Weights of a small transformer language model: LayerNorm before each block, tied embeddings.
Each number is 500 + 50 x the weight over its row's rms, rounded and kept within 0 to 999. Layers, rows and columns count from 0. Numbers have three digits each. The size before them is the row's rms in percent of the matrix's.

# q: layer 9 attention query, 64x64, rms 0.172, rows 0-31, columns 0-63
# k: layer 9 attention key, 64x64, rms 0.171, rows 0-31, columns 0-63
# v: layer 9 attention value, 64x64, rms 0.138, rows 0-14, columns 0-63
# o: layer 9 attention output (transposed), 64x64, rms 0.134, rows 0-13, columns 0-63
q0 102:511461521520539540599545483563513494512461430432540501409452573566472494572489482549495515519493558534523539547511574511626426513442509422505504402514426526371506441541496482491406468499469532
k0 101:534524530490494398476478503410463514512578454462472399501552410507505578374485492528452483576496514505487462463475537445488514533425455582561550588520488472466511558449445455513614547528530569
q1 091:503447450562475554356520599451387468504534566508500545481487408411554505485459427455443538452551531473536495462506504529516507499527530524485614536565485469574470486493481500569583548520566487
k1 100:441497422563498570480550387522443464451408567551547514455429489549486484611421452569526550489470504413544510453552537517488483462544567500558444511495532446466458423508565543511438483561492449
q2 097:395434537631459567462559566549520472462504509493464461381483496521451452508428523549547466418465558513545482482494467480490553505455501366514571501526538574513496522453512556570506460543548444
k2 096:488502465474532452468482423552555441464451559488547553502472550553478456539565486514610525461435503491518538527546483402384498482470548581496405442452502500569448498651517542475425474483509485
q3 091:436526538460413542571412519453595521476449507545507480392506477540585455487441490574560566454450466516549488539488553512439496526457525417575522447577438568511521520451532495504456481623516496
k3 088:508455530481506437495493583406566494484482486535437384444513477641410445453502535502499482563407470456486501534512500576437503583572544571534527492462505503434502604463480526464541521441521501
q4 076:474464507590445483579638546520509502472461484518443485548463481542415486480482552508447510463478426559564605536446447500516591527573522424535478425487551492564484419484515549451484480475408446
k4 084:440475567482521581485472447516528530504466487548579549540474587489545470547450521514560560415459573425423542479481446364484536476560554500482467467512599485512483535540531408541483412489565449
q5 078:423553512583455544468589497559523491441593545421443527450477464479456486378500559543518513475494459567514449550401586493461571457468463456567564502472554533599487506463553488481498491540481445
k5 083:407444541474466662467532505544484473461538563513516517488550489475501450510444499467478469486449578579568388423440476538487475448468434505450548456520505499433506490521520519629525524484546590
q6 087:461615481538417539497543448528529558433515505486414528502401460411571567452540473536533622470516429564547446544440534494488489458500463484530513481543464575538554457431459561444515515453470547
k6 097:545526563557448531506548471497398584456555572445469525469534458502567551491397497497454451518564584503552371468489493522518428469484452477570510564548430484477531461491579532524580532498497589
q7 087:602386512497570404540506526468505557604462574524557465558575436575489501537460558428506481515532498519506519469565434545549482473500588482521416462560402458463527470540492534564477545475522480
k7 096:534487407558494372553466529533527460600435443457499494543434522575495526490456487509532563432480430452480563491595467439454492551599561516519416480500488484526515480467489446526473446398463438
q8 083:453573503501408493575518558451492538415489532489457514575513432497563582465476546575546507506505446498534515549501589409499622495474482466536505458601469571554453428441477531507443446505480579
k8 101:492443503552470445522510480481422551421481517535465497555568497517478591560447495496441461520552489407622479477509544470564471538412525450600543568510440470480408459432567485542514587463476550
q9 099:510504434462521456452489486419438443539510580541498537549543509568499525498448539519530363504443416410506437471518505413498476544525498488594495413539504515522411496455446592600486547495462545
k9 075:503498413472521429497423497492600481538519483596584485540496498517523402501471456448528472458496499436513529476647505496448573447500531513527430501436460516477508550562477536611497491589557416
q10 116:529471448503441433546507502417490423423416452543479501459467493472600439542501465525443543399573381483490461494487452523595499520536585578551552534495496483424515513457555516490557566484523559
k10 118:513514497493491484554520637452486507425469459576460578396483485498598457473460427553375429446625462464469497486522508482529548469513559550555541521494525430460493511474465505488567563537532506
q11 109:540536434521526592567509423415524422457523466463479503508475546460545493464534487483586532463561539538518457490485574481510485529531489454517443571537428491399592449486573386471499479479445623
k11 096:562492493541574508555582480427466437438496451496516492496426625492496557491475535532483503481589551444598520476460590486495466534503457483494460579548502429429503433476527445481481423423507614
q12 104:514490526490589497518514433410531443457479457492498410470562509469563475492525521603570491413509523487493484466451509447511471530639544427570468537484486484505469472495415593565539443559408564
k12 101:570475527439563433583505489399512389467496434454526490549534573475522433535554551537515521467533511509521415474464511376468520467562469434506425457527504486551478517581465543564483468527402562
q13 109:499587497510486463518501571530471496479498443551453518497516518463559576511457584416467393461585414466530620510528570456566620551444398475471506505447547485527448459476481464478478525464553495
k13 127:496618512546451499487550492614486452459502511532455631528484486472543549528463498450467483444531447442577546515490568523488506442412480474495535481539483463542430455382539459434419574486576503
q14 084:470459513483509465443557459511446462468573451459528615389464564543499533560530515510489449533527439483550519513529543503527399599409483460548525547458476502428407535520604428498504506531543423
k14 143:569497367490568471543416449474549481504496429474511526495549565554528450481549543455597452531426496434445553487562473444585551590502505402512478481430516508455510506525465554420474441514558486
q15 121:498479617516472525538512573508497442527434501447523388519505444494502414563469600558474478394560646560513476509451547523479618482500539473470489544515566451505485506533469475475447495538462470
k15 112:508473623548423503590462500522523447482410562427442453540590443503448431548529540532500525443503567602539458567420469525445520524484563519429473488495453444518527540565513503459433560496545512
q16 096:490482489518456485405556542555431502539531535536461609512524460496487513510533512516480457417438540418520529370431486495436517508580538496483505524478537488500443490634459568487609445602502511
k16 098:558458505490486626508491503512504500387487434413583552540416551485533417537441533456541567490486503596510559500570525523486517489492475481513429466545571525495535504493520574450411544409576542
q17 100:575559492367506414564450446422559534525492466512509510551462524475522501425578489420495473570500380558469429505500493457440488448521437611509479564458533529504539529563551524442488529473456518
k17 084:465522401514458486528501557510471517602514511532443458490500503535496578485484452454465544522575434440520483565466514560580489545534598419432563538465502427457568507374441454605492508496448475
q18 086:469499483528479594437522528477402534500531510455477478419496501422553525477368458507499574429578546513565460454471515517504456476510520435512552523471465499510591539384595447465567543554575482
k18 076:462480389470417535450509532521482463506447593560439489435437515592434477500484567502492522562505508428542464480536581591499494498578538505575512577472562454414588494453495569525445499544525457
q19 091:510463445592476489476537399497354490591564571496464550513542464411580536493435476477506597500553521483550538550501549528544496500468539430416475468514456484568487473506575483545523557523452435
k19 093:502443502468451568429521500491444491450472554545467484542527445570422496476437508529452542521490554404568490467536517604564510448556582402541521546519491438356499548434469532545539482517571500
q20 077:516498517560446486487538506490440562518527575486468558401458393393521504518442503532507563471505589547481437482457551547501456470388508432535488500538416507551518475474514529425459461649501498
k20 081:495436520532478534466564463539434558492458545493474522523596459535479553511398507469492513581524543473570363416428465534534400443521519502505503482540454506427477485531466559590542530446582568
q21 087:625478518490478441515473490518449536553562479502530530485501483452514497493465504540498493487504608529450395506454559495463469503496567465432471540430458467436566527576569481450527437690514472
k21 073:501437528515463513465552510475447543499491535436432507486561462497517597498504516492484454558446483567539399532411503519543431472533504491517513424554483568544444357455456557441509504489523658
q22 084:489426475475527476392557522602473511512584539502538592464529407477514507462515522455488478439527558515538465473413478493464549519468591434464535439474493446481505573537521462551586464584590411
k22 081:408480518452419572409540502545461503498519567501394527454480436536548600508588517552488539477501413618547449568515462547524485448551490570493503422548527557492488424523487507500455518495427515
q23 076:489526516499531502535422546518539539502366460576520464497570546473455531555437435492523432526492596472470557430462561500487455526462467509512486565362546529525519538526392542597535467465526438
k23 083:498550490479547442508442504480506440588474518555524511538567531440498365482529573422471485517495491437479543499463561583478532379523480518481426493404489428512523594564484577460449543559535455
q24 087:479539407489483499435559516553510440536557515420481551477464437449581467429468426525492528387538467529476481584549461458497605447477545456497537414581495547625519477471464459533490490556483484
k24 073:440487536530434553492513533592466505393521583461412464533512385488471548566483494567487504413493454569516375515457493510556470502497588541548540444576489473549514428486466496564511540488505567
q25 088:525570517513435528506577497513483437473433536471446486580514487477462456446483512587529535346427434524514533555535563476508584512544539510482557453536554588602431444478469559456508508534446550
k25 111:478464548551394548481505489497405474438492553489518509482524472574511586558423505574443468428549447481557416509481457415519453474534530477501477416557547467589405456471521554558489518562496585
q26 090:413529482522461488450522573520529645465485497441445430421396482483528439474500491596517551520443520558555520588488487518537467499442450494577480494505478598456449450501516561440446486551431540
k26 093:504431530490430465417536592523426498480525513446411516481425455531561533501516485553533502537490449542540433547500501503555441575560546550553475444554455580414473399511542431518523543447420574
q27 115:474491402543428534404457521534541479538528559483509512599465482500507461481456532445592462535510535516551425484592400525527542494472512545486485519534421480452619540498561404574502560439479451
k27 126:430530401524464552437500517474533509478530559520459516479449544508554421508457587433493525509517536524591409482546507539505553484516448504461504534498490387368594526486520354546475492508478468
q28 095:487518447494480490491537468506516583518441502506391441467425466507504484373520494437510626538469448535479588575458434512485511518524482559491423564499502580497475456546528608388491515494459555
k28 102:486492564513509524500573492501418536497489502488443513489461441550557588462465456566431594510489514500559514516446492491455434496568515545470474488616484590479442418521561498501538425451372610
q29 132:432450505516454436470549535464491566447473519521507453465482484380513550623496454600501524500587489498585555500427487509485522468479555480529496511590429589497479441540504491609513474512394545
k29 098:454490446518411457491512548490472562459404479517553477528517468384466614583484475633493542549562443502514525505395508489533526552540541479547461540536466513498440432575517454561509506482436558
q30 144:523503449467552511531426486427531622534418475598467437504514478490559563488453542480504456559530442419441540455573462455512582465559508473422443470441510504500543411555479515508471458469534611
k30 065:474550494460612439523495534427578525489433477644462523517467472425548543560459415413502558539537451483503503485545505459494502495541466541426414515475490557603564422457454476557479509510540509
q31 100:570493457507485482565477386450478502531543499500569578572573503496499508542544523440477586520502507493494450465576504539528403467528488525576534427543442592502429555445515544474536534410378453
k31 102:558515454574511447555478468458557555542537480493569461540543506495516504533515520432522515473521562436467427410540478552573423466599497473610551485458536476457374576444457518496537465462435426
v0 110:513509571492553457591563436479436545495441490482532488514470491575484479446450578535465576480609544484512477557406515603510494491547536503489455479483497512645375510484530505467558464421502480
o0 105:475418445495424465342510539463511461463504477518496599528448517463526520474450415506541504551428492558525501487561527408472574558529499543518606468527474458483592528518508486557447526605472529
v1 125:524558499468546510435487442530548557650517518504493443529480507508486492479584401418539567606511546475468529540467516599503413441472444536479477482498438544415463495494545520421526437450445464
o1 123:486570508515489458553496581445477468441446566592511488519476453460473425533457509554460460366483465503505540482474497430538618474518495473465453502451552427523591496499527439529508607522546612
v2 099:400489483585488464499470478490566470462482589484353511461449543605457451496537489490592549430473549471602409461567514533516526528573529512509519579495520413458521510495567515503531531460498524
o2 099:580478501458582532492492501511482494550506499555575521538521405441515547547570569490420414548555439544403575481485490487466451516399473493550487445564474534490462522498356527501495455457542577
v3 116:384530531448507575461457559533542555543479506477440448557513465570418524521576493485416542509518389509481541453554459511419509509508592445571441488401515504495455501568546560566467529567477515
o3 119:633470448505485488540513447458455451490522521534479582493490547392536458538526526427601433474532582601537459551467558502580451489464403545482513511595472478485521517460445477443530464441529536
v4 099:505472492498548456387566512485445478493538402503468436434566552491436503458508475491416524587599508496599520549459546580504573453484438460460507550463470492510525496545574473576524396548448529
o4 098:509519538513401500548476498469517493525477602498510582503431526507555417471420549525514552446415516527403474495567474478496526487561487536555424352479566461526531472483479577551452593493487433
v5 105:436555462541504576412501447493592593515538553484535521569500486459510517487514500408464470533545411587593523523545488534567488462395460507535502406448458500552506451509469478523485553377523526
o5 106:514445576472447439632477531486464402539470493494512459443527542504452448561454548562488538381529523489410546480392532455482494518524458532477485560555551587452508509584508511507477449596523487
v6 110:516458500455464401560528434456495536448467565443456459491500487577510481448485556501548489463548577441528439494484490560441518608502589455500470505446427433494550481503462409550549632469550439
o6 112:470433491566585528404511499478463475499515445484511557543507519457520573469478469543488532585456396553455498471518503457518407483486427533506588510585488576581425538517429571457507402528519584
v7 107:453494491555539611367504483562502392463501439517562519437444532565465512456528541553455452419430439455530529472462493502544530590489528551494510423539510550445529544545577508462485404501493543
o7 101:529556521465431457607494539512549605529411546566471455584533515478450551554539481458538528558496520531441519535454494506459539442466477583481460557487490473413502424463465395457550553423488418
v8 099:538527530510524538485559548502431487412468500433496444512508543463528494364425592535443494529536525479586456544447530540583563574524419504447492500493625428528543457540516426481503563461522466
o8 092:494403491547395414534453507459475548487598456434557548494459509557489494575419468573533542555489528526444516522578474471410501441564547542529503411504455559542449522513510535587452449492444460
v9 117:537410467502464464555496533497442483484478459492549515598583468444530481542510570578494424430491463514438641430513563453491542604501511474516463452490533497526450505502371529500527576573506521
o9 117:484566484507526587474492438513536513470530441440447506445501592558490572388499413423525538568486505529591408567491457540469457493544501517480570517570495528511481546544528450477502442458533361
v10 112:478548505370549380526438468527438493543490507474477444517515528531494546536516475498459556547495493422504528517436591509451515548492553466562532492451383444409522544508585426412545495486584517
o10 107:530451493562519540422566468472526462501368554580525522540457464458499469396538447530586546431475503591440431467522481546571490425512456542415482506531527556590506496508434495519568530498434498
v11 112:582478556545501508546525463481452499444503592467509412496573506546444450451487513552563467514472580519471471442441473462405544492495458492432574534517564459643562492538375540534520487553479510
o11 103:434524411497468483466517503500504542508519357459467604459429570503580604509477442504438517507541401477526543545609476548512465551578525482549474420505464524435438533450550512497496550505517508
v12 082:482487467456501517428431489534575481551511546555548449460479517533524496618536366468443567517447446456470497509518434428518525506505602540577528468571455580393521550561546495478439462492529503
o12 084:527576529505549539582523517582510513497427468521515480564512417463442523469559586492594445447521524522465492479443539529520447461416412503464491625439487483441504446443513490384564545473532555
v13 097:461472539444461449506409380504562471499488585516504428458541564572397494545616489469524559526423490447536477447534407520538434502501550517512510520488456504510450563498555564515513394532461537
o13 099:533554468479587543488523529554510497537416482577460537531461428435572553514561527451469411453542482529438535462432522499481537521476474535521472562514503508382550422450429453414491578493590581
v14 102:525531465427477591567539516515506497389443512529580570487431512347551528514470503559481465497486414483430466444531463520441477580469500549554548413474557512431486472526558522510582447509521501